config.yaml
vocab_size: 8192
norm: "layernorm"
tie_word_embeddings: true
parallel_block: false
init_std_qkv: 0.0542
warmup_steps: 0
dataset: "wikipedia_en"
Each number is 128 + 32 x the weight over its row's rms, rounded and kept within 0 to 255. Layers, rows and columns count from 0. The size above them is the row's rms in percent of the matrix's.

# layer 4 MLP down (transposed), 384x96, rms 0.0773, rows 82-117, columns 0-95
size [ 90  92  92  88  99 109  99 118 107 105  93  88 105  99 100  87 112  90 101 101  92 103 112  99  98 116  94 100  98  94  96 114 104  93 106  92]
[[166  89  97 136 159 133  89 179 155 132 116 128 158 187 143  94 187 126 131  77  78 130 132 146 147 127  92 149 167 154 137 150 146  65  61  86 130 133 111 105 148 132 140 158 120 135  55  85 123 119 148 120 104 136 176 129 138  89 110 169 105 143 140  63 100  88 191 183 107 100 100  75 181 151 188 112 140  88 107 105 110  82 120 165 115 132 155 131 181 116 148 169 160  96 107 130]
 [ 87 177  98 109 118  91 181  90 112 137 158 124 104 209 124  84 141 137 118 141 103 114 109 168  79 104  54 203 157 116 150 127 111  86  79 145 147 102 142  94 175  94 171 131  90  98 150 125  96 140 126 170 155  94 127  64  99  80 133 112 131 123 179 117 141 173 142 135 148 113 106  93 109 152 178 190 124 159 117 168 127 123 123 142 129 178 148 118 123 106 193  86 178 138 143 110]
 [ 98 154 121 131  75 148 169 128 130 113 151 167 159 104 126 147 171  81  82 161 105 109 105 131 175 149 151 172  77 146 131 112 186  88 151 148 155 154 165 148 125 116 148 145 119 132 139 123  99 120  96 134 116  43  91 182  92  76 115 141  70  90 108 122 112 168 188 108 130 156 162 141 126 129 123  88  85 159 123 133 165 115 166  89 127  96 151 163 183  97 115 119  39 198 147 109]
 [120 105  87 115 148 104 182 101 159 104 106 157 122  88 149  97 133 160 165  90 103 151 135 127  91 160 119 151 134 109 108 143 142 105 147 149 143 157 112 134 124 113 153 118 137 118 148 227 174 156  94 171 109  84 126 158 149  62 102 154 127 106 224 122  58 118 112 100 122  93 133 178 122 168  92 147 151 200  88  44 156 102 131 105 171 118 127 178 133 121  89 109 118 142 105 103]
 [164 133 107 202  79 138  97 137 146  81  76 115 145 111 126 107 142 168 132 101 130 173 133 197 196 119 140 131 136 101 143 163 127 130 131  90 194 150 114 180 188 128 137 186  94  51 109  61 135 176 111  67 156 157  97 168 122 153 179 129  88  93 142 112 148 121 137 140 151 112 116  88  75 100 106 114 104 144  95 142 133 139 128 118 112 170 109 137 109 155  57 130 101 114 132 133]
 [ 91 141 137 132 146  75 175 162 132 127  88 118 104 136 134 119 129  80 127 103 114 192 129 104 174 105 122 142 154 123 114 115 118 150 114 126  94 106 133  66  83 102 192  75 144 142 148 179 174 166 186  69 127 144 126  39 147 183 131 173 151 146  78 163  72 153 117 139 121 100 160 147 120 170 158 120 163  99 178 140 140 111  85 119 160 137  93 104 109 127 132  87 169 166  66 124]
 [123 116 133 115 140 132 166 133 142  72 140 105 169  73 126 173 124 111  83 121 153 178 132 111  76 106 161 120 162 165 125 143 162 196  93 101  53 155 108  83  97  74 150 167 130  94 181 141 167 113 114 120 134 189 139  85  92  77 128 146 156 206  91  98 138  95 124  83 130 107 164 126 161 117  64 167 142  99 161 104 153 127 124 116 146 120 147 112 117  73 158 152 163 165 114 161]
 [127 114 173  80 114 123 152 165 154 171  97 105 111 141 170 130  90 196 131 133 160 150 106 137 136  79 138 116 183 189 114  84 194  69  68 152 134 160 105 151 128  84 124 129 115 189 161 125 124 120  92  95 186 150 129 109 154  49 143 130 145  91 149  94  92  95  87 130 108 159 175 135 183 144 188 106 128 115 138 153 120 128 162 125 112 135  86 111  99 116 170  90 105  88 137  88]
 [117 110 134 147 152 129 129 113  67 130 147 128 136 127 105 146 142 152 143 173 186 103 155  95  96 127 158 103 117 131 127 112 180 161  75 163 125  87 114 149 157 212 124 105  75  88 139  99 177  95 157 143 113 152  94 167 144  67  73 171  88 133 192  62 218  87 188 137 113 134 114 115 120 179 134 112 132 101 129  72 142 139 102 117 135 152  90 118 143 105 146 168 100 133  92 130]
 [116 152 149 124  96 130 100 183 116 125 160 110  85 158  94 129 173 159  98 109 110 139 149 127 113  87 111 114 207 105 132 120 109 105 191 127 165 133  85 184 117 180 126 125 135 162 132 108 143 178 206 135 120 137 134 140 130  75 127 180 133 117  64 113 124  96 132 172 111  86 119 130 164 162 140 135 123 120 139 104  82 132 132 106  85  61  95  51  80  58 172 160 140 160 169 117]
 [ 70 105 105 196 137  72 155 118 108 129 123 128 175  98 144  88 178 114  89 152 135 173 154 102  96  44 150 133  82 129 194 141 140 110  94 158 125  81 115 176 101 118 132 173  85 106 130 173 213 155  95 101 141  79 109  80 109 184 106 127 158 179 169 144 111 158 151  91 104 123 135 163 166  96 141 135 111 119 127 140  97 132 150  96 100 120 148 159 112 116 121 123 166 104 166 101]
 [120 147 184 110 112 154 143 101 164 121 111  89 137 150 133  50 178 142 111 153 179 149  84 143 140  78 125 112 159  78 147  79 138 160 117 107 100 120 132  50 114 144 115 127  94 162  99 121 105 174  96 172  96  92  99 106 101  66 155 111 168  91 105 134 131 166 148 126 180 118 123 140 142 140 150 102 123 152 117 148 107  96 175 169  68 148 172 168 135 147 215 124  83 110 177 159]
 [132  80 126  72 122 122 164 157 164 184 149 115 142 123 125 149 114 105 104 114 124 156 171 168 134 160  74 157 122  58  69  83  69  77 210 124 143 133 161  62 111 138 106 162 157 166 185 129 134 146 149 121 145 112 109 137 154 151  92 141 159 114 138 109 103 117  81 145 134 127 149  49 124 149 156 135 124 126 121 189  98 123 157  94  83  96  88 186  78 145 139 129 127 100 163 159]
 [ 90  71 102 146 115 172 188 110 152  95 120 150  94 144 123 186 107 115 113 167 129 157 122 137 103 168 139 120 196 106 181 188  91 134 134 127 166 123  63 143 103 157  98 103  98 152 166 138 169 125 138 141 130  54  45  99 134 140 111 137  97 130 109 153 139 208  86 100 133  77 135  84  83 117 135 175 152 151 149  96 153 125  98 113 105 141 167 134  98 160 111 159  74 116 121 133]
 [180 151 150  63 152 133 129 189 105 117 169 143 102 106 107  45 142 166  80 118  86 173 107  64 137 152 139 118  94 100 108 145 119 167 100 233 145 111 139 105 144  53 137 156 183 167 114  85 147 122 136 163 120 134 163 152 132 111 104 148 163  97 177 105 137 130 129 100 123 166 127 167 161  70 105 109  80 113 135  92 146 131 150 109 124  86 115 119 140 169 120 117 138  97 104 162]
 [165 108 141 138 170 100 166 113 140 141 190  79 155 138 111 151 118 154 132 167 135 146 121 126  95 120 164 150  95 165 141 159 122  65 165 113 117  93 121 154 143 156  92 114  92  71 107 109 103 120 140 110 133 166 113 128 109  78 169 116 102 118 121 115 129  75  92 166 131 132 124  74 136 149  91 155 148  57 146 214 154 103 171 148 145 191 122 191 164  70  94  94 146 165  53 119]
 [162  66 146 118 135 152 112 128 127 131 167 149 129  88  84 185 145 142 142 116 153 113 178  97 166 156 170 190 137 117 145  93  79  83 149 100 126 113 124 111 127 144  96 184  92 133 115 146 135 145 151 123  74 140 121 177 120 128 127  98 116  56  78 106 116  68 167  73 179 153 153 105  94 105  73 126 153 145 195 116 117 106 154 162 159 169 134 138  64 147 112 132  51 121 161 150]
 [158 192 126 112  60 206 127 153 179  96 155  82 107 112  85  78 157 138 138  90 128 173 148 132  94 155 116 164 154 115  91 136 127 135 122 105 117 115 103 145 141 178 163 164  78  77 189 152 164 131 107 150 160 149 115  73 157 160 172 119 169 115  49 119 101 126  85 112 163  74 157  74  90 120 158 120 133 121 115 123 140 107 123 183 106 139 126 160  95  84 138 156 148 117  96 135]
 [103 149 179 128 147 121 113 124 202 179 115 124 127 124  35 132  99 106 120 100  90 126  94  70 137 176 106 116 151 158 146  79 128 157 154 130  71 153 158 149 164 135 133  95 171 157 136 152  97 144 106  85 133  98 206  82 156 173 129 127 114 171  86 148 148 147 126 127  51  85 117 123 162 132 135 102  96 109 116 132 183 146 142 107 147  77 118 151 135 125  78 117 171 182  78 130]
 [110 165 137 114 112 170 112  57 107 142 164 135  83 105 100 135 146 156 128 162  76 107 110 118 111 119 115 102  89  93 129  94 101 116 136 154 143 171  79  86 196  90 130 171 158 183 162 125  83 149 165 213 123 120 148 156  75 138 180 116  93 109 152  92  91 201 130 125 110 177 125 156 122 127 103 149  94 158 155 119 121 169  86 175 133  99 145 127 119  70 152 114 104 186 127 101]
 [ 89 166 106 128 145  84 161 183  87 117 100 120 147 118 149 104  83 117 132 169 151 175 141 133 150 129 127 154 174 131 113  51  87  98 114 146 101 143 124 161  75  55 120 147  48 148 148 157 164 153  73  66 139  91 116 107 118 142 180 113 140 168 108  74 115 128 119 135 132 113  82 100 128 194 178 161 155  92 203 145 164 130 130 150 120 118  90 105 127 178 157 116 134 131 131 152]
 [130 166 133 141 103 146  98 147 107 114 157 130 106 123 122 191  98 138  99  89  84 176 159 122 114 118 169 103  81 148  64 116  82 104  93 176 152 104 164 195 117 178 130 166 176  90 153 163 100 102 178 137 125 164 156 156 100 167  76  90  98  95 145 152 143 131 120 135 165 203 166 183 123 110 137 109  78 160 138  99 122 157  84  84 116  93 144 169  93 128 153 100 116  83 101 106]
 [140 114 132 152  79 132  84 145 148 106 124 146 136 125 147 108 116 125  99 134  93 135  78 229 172 130 127 136 165 122 139 106 145 111 116  88 171  94 136 129  84 151 111 148  89 103 165 134 181 196 218  96 134 123 128 199 120 131 109 158 171  97  91 118 101 132  84 133 106  94 134 121 100 171 112  42 163 177 164 130 122 119 145 162 120  89 113 159  94 119 104 159  78 158 124  85]
 [ 65  86  87 151 132 149 113 118 194 145 141 125 132  86 114 148 151 188 159  58 137 125 145 136  93 123 167 144 152 128 205  85 163 109  40 128 151 137 175  78 121  99 131 149 154  74 146 148 110 128  93 129 167  99 123 138 108 117  36 155 212 139 101 131 135 118 129 145 127 176 117 144 117 123 165  74 122 136 175 129 119 140 193 143 126 148 110  89 120 145 114 102 143 139 110 123]
 [164 129 105 112  90 152 141 154 116 163 151 194 101  52 103  83  81 158 148  96 117 151  98 135  79 143 117 171 108 130 173 210 115 157 110 135 159 129 119 174 151 129 109 135 182 127 117 119 160 140  93 128  91  95 142 100  74 173 159 132  90 142  82 146 162  71 135  98 122 148 130 149  93 170 114 123 190 119  60 126 133 124 151 132  75  83 112 140 201 119 164 142 107 155  94 102]
 [128  79 124 131 174 153 163  77 101  84 149 110 159 112 127 142  50 135  82 138 215 102 127  99 155 162  57 149 108 164 134 178  86 151 167  91 147 135 101 107 125 127 117 110 154 137 117 128 182 143  99 139 118 177 139 137  94 132 131 116 108 138  89 179 120  89 180 178 188 144 136 114 192 101 134 148 142 129  70 130 131 106 140 151 109 107 113 129 177  83 153  73  76 102  99 150]
 [132  92  90  86  74  86 185 132 119 127 111  74  94 130 211  99 165 137 129 146 143 132 151 124 139  74 185 162 166 156  93 142 131 150 164 135 152 122 136 220 111 127 110 100  94 124 113 112 141 152  57 140 181 172 121 166 107 125 136 159 134 123 153 127 142 135 155 125 143 180  66  85 154 124  71  69 157 162 103 120 116 105  85 118 136 162  98  97 147 120 152  69 121 134 147 158]
 [121  92 148 137 144 137 129  96 102  90  96 167 146 134 131  86 131 139 144 135 120 167 132 129 134 155  80 132 140  84  58 135 157 142 104  98  65 129  99 138 170  94 149  76  85 143 150 193 135 163 129 101  94 235 176 124 115 148 131  62 130 153 122 102 127 132 134 157 135 140 118 135 146 166 151 202  60 120 125  72 147 163 146 119 167 169 147 100 133 162 104  79 141  63 152 143]
 [ 68 106 143 117 196 137 123  99 100 108 177  72  84 150 141 111 104 122 224 159  71 131 220 118 130 177 127 134 116 100 106 146 138  98 118 143  85  99 164 110 144 112 162  95  91 143 162 156 124 128  89 110  95 143 137 157 163 153 134 132  95 127 141 145 113 104  71 123 151 198 121 122 140 150  92 167  96 155  44 142 140 134 108 101 105 173 130 127 129 101 173  93 129 114 138 175]
 [124  74 159 120  84 183 159 194 162  99  86 107 120 116  94 107 155 194 102 120  94 162 150  96 194 147  63 117 175 137 104 135 170 104 116 120  86  99 170  60 151 139 139 101 131 197  86 150 141 119 102 163 208 112 133 140 136 112 101  91 123 136 115 127 153 107 142 146 196  94 156 141 103 136 114  81 110  86 120 124 132  89  96 211 143 115 136 119 116 147 130 119 126 148 119 151]
 [127 113 169 104  82 134  72  76 160 134 144 132 130  80 127 131 145 140 193 116 150 192 119  45 150  78 176  81 156 121 136 186 124  97 109  94  95 171  54 105 173  61 155 128 146 214 204 139 147 109 124 127 105 120 110 185 124 166 121 145  90 136 154 125 134 103 126 126  97  74 120 130 128 129 126 154 123 151 111 147 154 165 109 108 111 156 124 103 151 107 146 108 140 125 141  84]
 [164 165 101 136 136  96 168 139 111 137  98 132 113 123 131 135  72 106 115 107 117 130 122 161 157 145 131  91  92 151  90  86 115  76 137 130 139 124  92 114 166 154  52 123 122 152 105 216  99 140 121  98  97 131 125 105  51 176 108 198 118 157 185  83 134 138 108 126 139  49 158 176 142 125 127 139 220 152 151 141 102  80 109 130 180 125 131 118 167 137 139 169 109  94 151 156]
 [111 130 162 107 137 157  84 125 126 111 166 130 126 105 105  94 185 158 136 131 173  96 134 109 154 128 135 126 167 147 171  90 143 139 112 128 118 135 117 122 136  87  94  82 190  86 116  92 135  93 186 196 131 134 131 102 118 163 103  78  98 140 118 115 193  90 184 113 115  81 158 131 154 139 169 158 156 129 173 192 122 117 102  58 115  81 137 110 133  77 209 122 162  67 143  84]
 [130 144 126 183 108 197 171 186 156 104 143 180 168 100 159 119 153 159 103  97  76 119 134  86 154 148 105 133 110 100  65  71 139 104 148 162 156  72 112 135 159 197 151  92 103 125 127 114 158 126 135 170 161 169  95  96 122 120 162 111 158 126 108 128  71 133 160 155 144  93  60 106 123 160  78 120 116 114  54  81 163 105 125 112 121 115 106 129  80 147 157 172 153 118  99 153]
 [143 180 143  86 153 169 108 120  73 135 129 160 109  62 174 112 140 155 146 129 202 118 120 153 168  70 127 139 125 154 182 144  81 164  74 128 131 145 139 106 119  91 134 142 103 154  88  73  75 137 151 116 144 117 153 137 103 103 175 109 198 158 164 108 118 107 172 168  77 184 132 149 121 163  72 145  82 127  55 108  93 106 102 102 145 116 121 129 164 143 108 107  74 149 144 123]
 [110  59 121 100 158 157 113  95 125  97 173 149 151 133 145 146 106 110  69 152 151 115 130 127  94 157 133 140  80 103  87 102 113 156 183 132 131 126  84 171 112  95 132 153 154  88 120 162 135  67 127  68 144 122 172 194 125 106 190 124 120 168 187 143 137 144 157  96 102 115 122 102 180 119 145 158  87 125 144  70 130 115 148 115 220 108 143 141 178 127 136  67 135  63 116  96]]
# layer 4 MLP up, 384x96, rms 0.078, rows 83-118, columns 0-95
size [ 92  98  90 109 110  97 123 109 112  91  81 108  87  97  90 107  97 103 102  94 106 131 102 105 107  93 107  99  91  95 104 100  89 106  96  92]
[[124 183 123 132 195 142  89 120  91 117 103 146 103  94 121 125 150 182 162  55 148 136 134 114 153 121 149 110 105  94 124 175 198 104  79 113 145 116 169 101 141 122 138 135  67 115  77  89 122 133 193 197 148 119 150 160 152 107 124 100 107  84 120 118 127  90 171  90 124 126 130 143 175 133  54 149  86 109 101 146 208 162 133  98  94 140 128 146 130  66 169 155 112 101 132 117]
 [107 158 122 135 133 160 137  91 114 175 136 115 106  96 145 160  72 160 120  92 180 120 143 177 127 124 224 165 146  96 144  71  62 196 133  76 209  88  94 105  88 150 165 156 104 124 149 150 145 128 152 144 133 129  97 153 165 105 116 127  89 152 126 161 131 181 157 159 120 170 117  76 108  90  80 111 126 114 162 107 131  85 131 103 111 120 149 142  60 109 120 129 103 135 123  80]
 [121 151  90 101 113  97 139 149 117 213 114 112  52 168 122 102 158  78  97 137 147 116 106 112 176 127 147 131 174 113 109 140 107 155 105 156 123  74 112  99 149 192 186 169 126 166 107  29  98 100 152 147 157 155 166 170 117  98 134 124 100 136 105 164 158 126  51 104 120 174 110 112 121  85 173  69 102 137 159 138 109 116 171 142  93 128 135 114 149 100 141 175 140 149 138 125]
 [146 126 147  99 108  94  89 149 155 137 165  85  97 124 154 158 137 168 136 172 166 149 123 197 121 113 156 107 126  87 146 100 180 139 126 137 127  53 128 135 133 121 156 122  62 171 117  97 195  89 134 174  66 146 127 104 108 137 160 107 103 161 127 184 114 144 129  74 100 130 120 108 209 150 120 184  69 123 156 105 137 113 132 133 104 107 133  68 118 121 110 158 139 109 130  31]
 [146 154 106  97 122 131 110  89 130  98 110 129 118 192 108 100 146 131 181 142 146  97 110 120 115 135 101 162 151 130 123 128 144 182  96 130 144 119 114 134 148 108  98 129 204 105 151 142  49 120 123 114 126 111  78 214 148 150 106  59 173 151  86 141 124 129 181 139 115 133 148  89 132 188 153 192 128 117 132 136 136 124  85 150  62  93 203  54  83 113 149 163 160 122 104 150]
 [172 120  88 121 136 128 148 114 143 140  90  86 145 145 153 105 181  86 118 118 135 133  93 177 123 103 148 115 154 118  84 112 100 117 108 134 118 123 120 138  97  93 191 168 114 141 108 160 120 129 132 134 205   5 171 148 153 127 165 117 133 128 112  51 113 164 108 199 139 135 144 175 112 138  73 136  88 119 151 146 169 100 130 141 118 171 156  63 126 116 146 182 120  72 151 108]
 [151 183 122 134 126 136 121  80 135 113 152 119 129 123 140 136 128 170 151  92 110  87 115 126 109 141 140 145  94 139  87  98 120 122  50 139 121 163 156 169 121  95  82 127  96 151 189 176 113 125  65 149 180 156 112  86 160  92 165 104 151  97  94 139 130 111 115 124 121 224 119 100 135 109 131 155 156 191 124  98 109 154 109 148  12 153  86 143 150 106 103 157 135 169 174 157]
 [ 79 166 102 126  97 135 118 122 174  93 197 117 138 169 158 144 152 137  96 119  80 118 141 144  69 105  75 106  96 105  85 138 152 164 107 124 122 192 156 145 162 145 145 113 155 139  96 147 104 153 155 130 157  66 181 139 116 133 143 106 118  67 151 109 113 148 136 147  90 136 141 168 130 115 206 104 147 108 140 172  65 120 113  95 124  57  73 137 152 104 138 162 146  73 159 197]
 [126 152 164 119 105 142 120  98 147 138 150  89 149 175 137 133 106 137  72  99 120 100 107 159 131  76 109 108 127 123 137 189 197  94 178 132 151 115 171 164  89 172 149 108 103  87 122 110  79 153 188 137 108 117 177 148  86  60 137 133 129  75 151 146  92 148 135 122 109 159 157  95 170 134 213  80 124 108 109  77  61  84 171 120 113 126 100 130 131 106 126 145 193 143  90 134]
 [ 77 157 152 150 117 143  73 105 156 147 207  96 139 175 146 107 155  90 145 124 146 118 116 144 126 131 165 126  85 154 132 159  84  98 131 141 135 167  85 148 154 148 186 149  97 127 145 123  85 136  83  94 121 171  75 173 132 166 162 121 106  78  87  91 121 153  95 124 124 125  45 111 120 137 114 152 179 130  95  96 156  78 161 131 146 120 140  98 150  31 168 179 117  92 155 125]
 [135 119  98 108 110  81 107  32 124 181 106 206 107 155 110 163 113 103 127 117  81 128 167 121 160 129  62 113 149 143  84 119  88 145 101 164 126 139 116 180 127 144 177 140 167  65 157 143 130 151 169 129 142 160 122 184 160 170 112  75 150 201 134 103 112 118 108 155 126  71 155 112 106 114 104 164 149 169 127 122 147 121 104 104 120 119 196 136 117 115  77 166 169 120  98 100]
 [147 160 143 129 147 136 136 154 145 194 112 158 157 161 105  87 118  77  85 115 105 114 164 158 161 128 121 191  49  96 181  79 131 156 101 171 115 121 184 129 121 161 100 189 152 180 105 122 113  87 132 154 173 157 152 147 107  83 155  72 132 103  74  98  85 142 139 142 127 130 150 120 120  90 126 112 135 119 147 126 145 110 164  73  60  85  64 135 130 111  99 123 109 139 143 192]
 [148 170 143 103 175  85 116 176  98 160  80 141 136 108 106  79 122 136 128 118 106 136 121 119 123 107  99 147  85 150  95 107 160 146 146 117  94 136 189 147 187 106 197 145 117 118  96  94  51 102 104 124 132 206 208 141 152  66 158 116 164  83 126 115 129  76 190 196 101 128  63 155 186 127 110 151 106 104 123 141 116 142 140 125 145 143 146 105  97 103 134 121 149 113 113 147]
 [ 88 132 102 116  71 132 117  60  90 119 123 153 236 101 117 143 125 148 128 160 101 181 153 124  70  91 173 123  89 152 136 115 105 153 123 158  86  59 167 141 109 134 154 122 122 152 129 150 157  86 175 139 174 132 103 143 142  95 193 168 107  70  93 129 178 107 107 161 123 149  93 171 137 159 137 111 107 132 137 152  64 121  92 151 157 156 105  99 102 141 120 186 159 145 121 109]
 [117 150 123 126 174 152 132 137  70 103 120 107 166 164 159 154  92 151 156 120 152 149 147 181 121 157 135 160  76  95  85 112 106  90 133 154 150 144 119  78 194  95 174 145 134 176  56 112 182  75 154 139 127  84 199 136 109 140 110 159 153  63 144 113 197 108 115  84 112  99  63 134 108 158  90 135 122 164 183 139 129 113  91  79 129  94 109  94 123 141 145 141 154 119 163 125]
 [101 133 120 138 116 177 132  72 121 192 149  80 163 131  71 120 151 148 128  77 158 136  86 174  94  78 175 110 116 132 131 186 106  71  88 152 152 105 143 164  94 139  91 109 134  78  95 198 125  97  95 155 137  73 116 138 101 176 166 179 157 137 128 175  81 136 145 147 128 129  43 115 136 143 195 150 139 144 113 113 152 142 119 153 123 124 106 124 170 109 123 153 161 146 137  75]
 [ 96 137 102 192 145  85 126 126  55 168 133 228 130 174 191 125 160 101 117 115 109 125  73 119 137 116 165 177  99 140 144 122 126 134 143 134  88 151 134 133 122 121 159 194 156 126  75  94 136 154 137 137 134 164  98 152 106  96 105 129  93 131 176  96 149 110 132 115 106 121 110 111 134  87 139 124 181  58  88 155 107 145 182 102 132 135 121 121 170 115  72 131  96 111 205  77]
 [144 166  92 127 109 141 114 102 108 147 143  70 201 126 159 135 117 103 133 162  97  90  96 180 136 147 118  83 113  70 127  94 127 144 122 149 160 104 115 127 137 115  71 181 152 124  86 132 167  95 124 144 158 120  88 109 139 207 145  64  69 172 165  98 140 139 155 150 110 126 199 153  88 113  73 181 129 122  87 165 145 126 136 146 165 182 175 104 137  97  89  86 109 138 168 119]
 [ 84  88 133  87 163 109  86 119 135 115 109  77 120 121  75 136 112 166  91 159 158 118 129 194 187 145 151 147 107  69  84 143 129 147  81 174  68 139 152 179  68 148 170 165 154 157 109 214 105 152 129 153 153  96 105 120 108 148 172 152 127 156 102 121 142 129 118 122  77 136 146 121  89  63 110 140 111 199 133 158 152 107 146  96 160 124 131  85 139 161  96 110 142 173 126 103]
 [159 127 107  29 158 172  85  95 120 131 146 151 135 132 112 129 191  81 125 102 144  84 109 130 165 184 108 106 126 116 121 179 160 173 149 121 133 119  68  72 164 138  99  78 192 112 158 116  78 112 141 174 116 168  98 209 185 131 132 124 139 104 152 141 132  49 139 121 113 144 140 131 120 120 125 141  89 159  76 145 178  82 132 121 119 105 159 128 112 131 111 145  93  91 110 141]
 [118 122 153  42 109 113  92  85 110 113 177 119 123 131 129 119  85 120 104 146  80 163 148 141  63  74 154 150  50 102 151 129 124  84 132 125 140 166 125 127 142 105 148 194 129 182 142 131 146 165 168 127 110  81 142 137 114 124  97 140  55 127 201 127 148 145 168 124  83 121 128 182 192 145 171 171 153 117 133 131 101 113 149 164  99 103 118 109 143  59  77 131 143 108 149 163]
 [143 136  84 141 132 131 111 123  96 146 158 180 144 130  81 197 129 113 182 113 132 126 190  88 100 125 128 135 124 137 119 121  96 127 127 152 147 166  98 154 164 141 138 136 178 107  90  73 104 110  75 136 148 154  98 136  52 130 178 101 177 135 127 161 166  86 137 123 118  93  96 114 135  50 109 152 131  82  82 144 134 141 115 158  72  97 214  74 154  96 171 122 191 115 140 114]
 [155 159 110 124 185  88 131 136  95 166  99  81  73 147 104 106  91  89 117 192 141  97 139 118 133 152 132 122  90  83  96 108 116 176 165 143 148 154 186 103 137 127 194 187 120 132 125 150 104 100 156 141 164 135 139 161  78 102 175  92 133 176 175  71 132  99 137 151 119  71 189 105 133 122  87 144  99  72  74 116 109 134 110  96 142 161 115 200 145 112 121 124 157 117 135  79]
 [123 101 155 128 159 107 111 158 151 226 193 130 120 147 137 146 193 101 143 155 112 137 143 118 106  92  69 139 132 142 129 141 166  76 144 144 189 124 150  81 164 144 163  69  71 121  96 222 155 103 144 144  78  54  96 124 168  91 131 151 125  84  87  91 119  65 119 114 112 121 114 132 126 138 138 125 154 140 117 150  82 148 166 127 113 152 162 105 104  90 148 106 143 110 138 110]
 [118 130  73 112  91 122  98 106 103 103 142 104 154 129 150 129 118 153  75  97 169  98 106 128 141 152 137 101  88 135 103 197 110 114 104 130 182 159 117  98 132 100  73 172  98  99  85 122 111 175 147 131 119 144 121 146 124 111 156  92 190 126 116 141 161 182 179 200 106 172 100 151 179  39 144 150  96 148 128 115 140 155 113 139 138 156 150  99 140  36 154  71 148 120 134 179]
 [108 155 173 104 182 145 108 108 100 109 156 186 135 122  81 130 113 163 109 165 138 144 122 102  99 134  49 111  82 107 138 131  86  98 121 130 149  92 149  77 140 125 240 107  89 157 121 136 121 151 102 145 108 137 106 178 146 146  98 105 114 124 170 137 135 130 123 145  58  75 135 142  60 109 123 192 141 135 148 138 159 134 199 113 124 150 112 149 131  93  51 139 100  90 136 165]
 [111 157 175  94 119 140 110 144 101 135 148 111  94 126 140 152  64 168 148 145  73 153  94 151 154 193 120 146 161  86  99 144 106 164 110 114 148 136  89 149 131 201 154 165 147 149  96 113  81 174 146 149 129  99 134 128 113 111 162 149 104 163 140 150 127 125 153 164 162 157 135  92 107  79  74 147  64  88 120 132  44 134  90 100 186 166 133  91 170 112 127 124 163 143 107  42]
 [134 130 118 153 128 160 157  92  48 109 129 102 189 111 124 129 227 110 109 120 148 128 199 150 144 148 124 140 157 113 119 123  88 144 119  97 129 174 121 112 158 143  87 168  85  71  88 110 134 182 135 101 117 108 142 157 114 112 141 131  63 116 208 167 144 135 135  95 104 100 170 145  99 148 152 114 109 110 156  87 156 124 137 120  78 164  86 131 157  76  61 150  76 140 168 150]
 [124 113 110 130 154  82 113 106  79 106 117 146 134 149  79 158  47 109 124 134 166 144 138 141  63 149 164  91 126 115 116  66 103 149 143 126 118 142 155 114 141 196 188 122 132 113 145 103 109  88 110 191  99 101 163 146  99 156 108 203 102 135 166 153 121  77 106  99 110 132 127 130 163 123 102 136 151 182 141 187 130 112 206 113 147 110  85 115 127  59 187 185 129 121 114 116]
 [138 141 158 104 117 126 176 163 146  91 105 169 144 134 116 145 118  68  61 158 167  51 105 141 148 138 172 138  72 133  68 144 153 106  98 188 191 108 188 139 138 174 132 132  93 143  89 155  86  40  99 122 153 129 100 158 130  95 161  96 157 142  78 132 125 145 115 107 163 172 106 142 162 123 145 129 118 118 148  84 110 176 123 150 123  79 145 110 127 154 112  67 137 141 167 157]
 [127 103 133 135 179 176  78  63 120 136 170 146 133 104 114 200 141 150 119 104 122 117 130 121  94  84 160 105 150 137 112 157  57  71 133 196  85 132 143 107 132 156 141 125  52 143 110 131 139 105 154 191 124 116 157 129 157  74 140 122  76 156 122 208 108 146  95 141 125  88 157 159 181 181 132 183 164 149 119 111 110  90 103  85  95 110 126  87 138 116 115 127 155 159 127  92]
 [107 116  93  73 119 141 138 125 128 131 171  63 155 133 134 165  73 124 103 145  90 126 140  72 124 114 138 137 121 145  72  43  87 159 158 112 148 121 171  83 153 164 137 120  67 187 126 145 154 128 153 125 138 131 128 136 121 120 145 148 150 111 172  95 172  83 159 174 133 169 172  99 155 116 129  87  38 132 134 106 165 117 142 165 159 108 109 114 191  56 130  97 144 137 182 113]
 [123 182 121 114 129  67 133  83 118 154 110 105 129 130  86 117 163  96 148 145 168  87 122  66 122  94 100  90 152  96 169 103 134 194 130 107 105 134 136 150 142  54 101 145 120 119 101 173 106 101 190 132 110 120 148 180 140 159 141 126  72 130 185 143 158 137 155 190  95 173  95 146 100 116 115 154 110  99 191 213 105 188 132 100  76 127 120  82 115 109 109 137 113 116 164 120]
 [151 102  66 104 167 186  71  87 123 107 126  77  86 164 113 106 104 153  64 146 143 127 168 121 199 128 142 159 100 225 164  96 123 151 136 132 147 136 123 165 104 131 116 155 104  65 123 176 153 176 150 120 188 117 124 108 162 121 141 117 127 124 115 139 137 138  85 115 135 134  96 109 137 129  91  90 141 142 107 105 165 148  99 131 144 184  81 100 168  85  71 114 116 161  97 188]
 [115  71  51 212 100 105 176 127 109 128 170  47  94 171 131 163 138  76 127 124 120 100 147 158  72 144  89 124 161 143 132 150 128 155  89 104 169 144 155 117 146 119 146 134 121 152 132 158 162 149 192  94 109  41 100 170 100 127 156 114  72 150  97 144 150 130 148 153  92 107 168 152 123 153 137 109  97 109 114 162 124 154 122 101 136  92 150 135 130 133 105 169  92  94 192 103]
 [186 159  94 139 192 150 177 150  71 137 116 201 119 102 138 110 137 117 107 118 116 109 111 127 145  65 146 149 110 120 169 176 122 161 104 199  95 100 145 109 133 142  40 118 109 147  94 138 108  87  86 159 138 177 139 118 208 132 192 144 113 161  56 172  73 161 169 165  96 127 135 172  97 117 122 105 142 113 159 163 110 114 102 130 110 104 138 119 114 139 123 161 130 113 130 110]]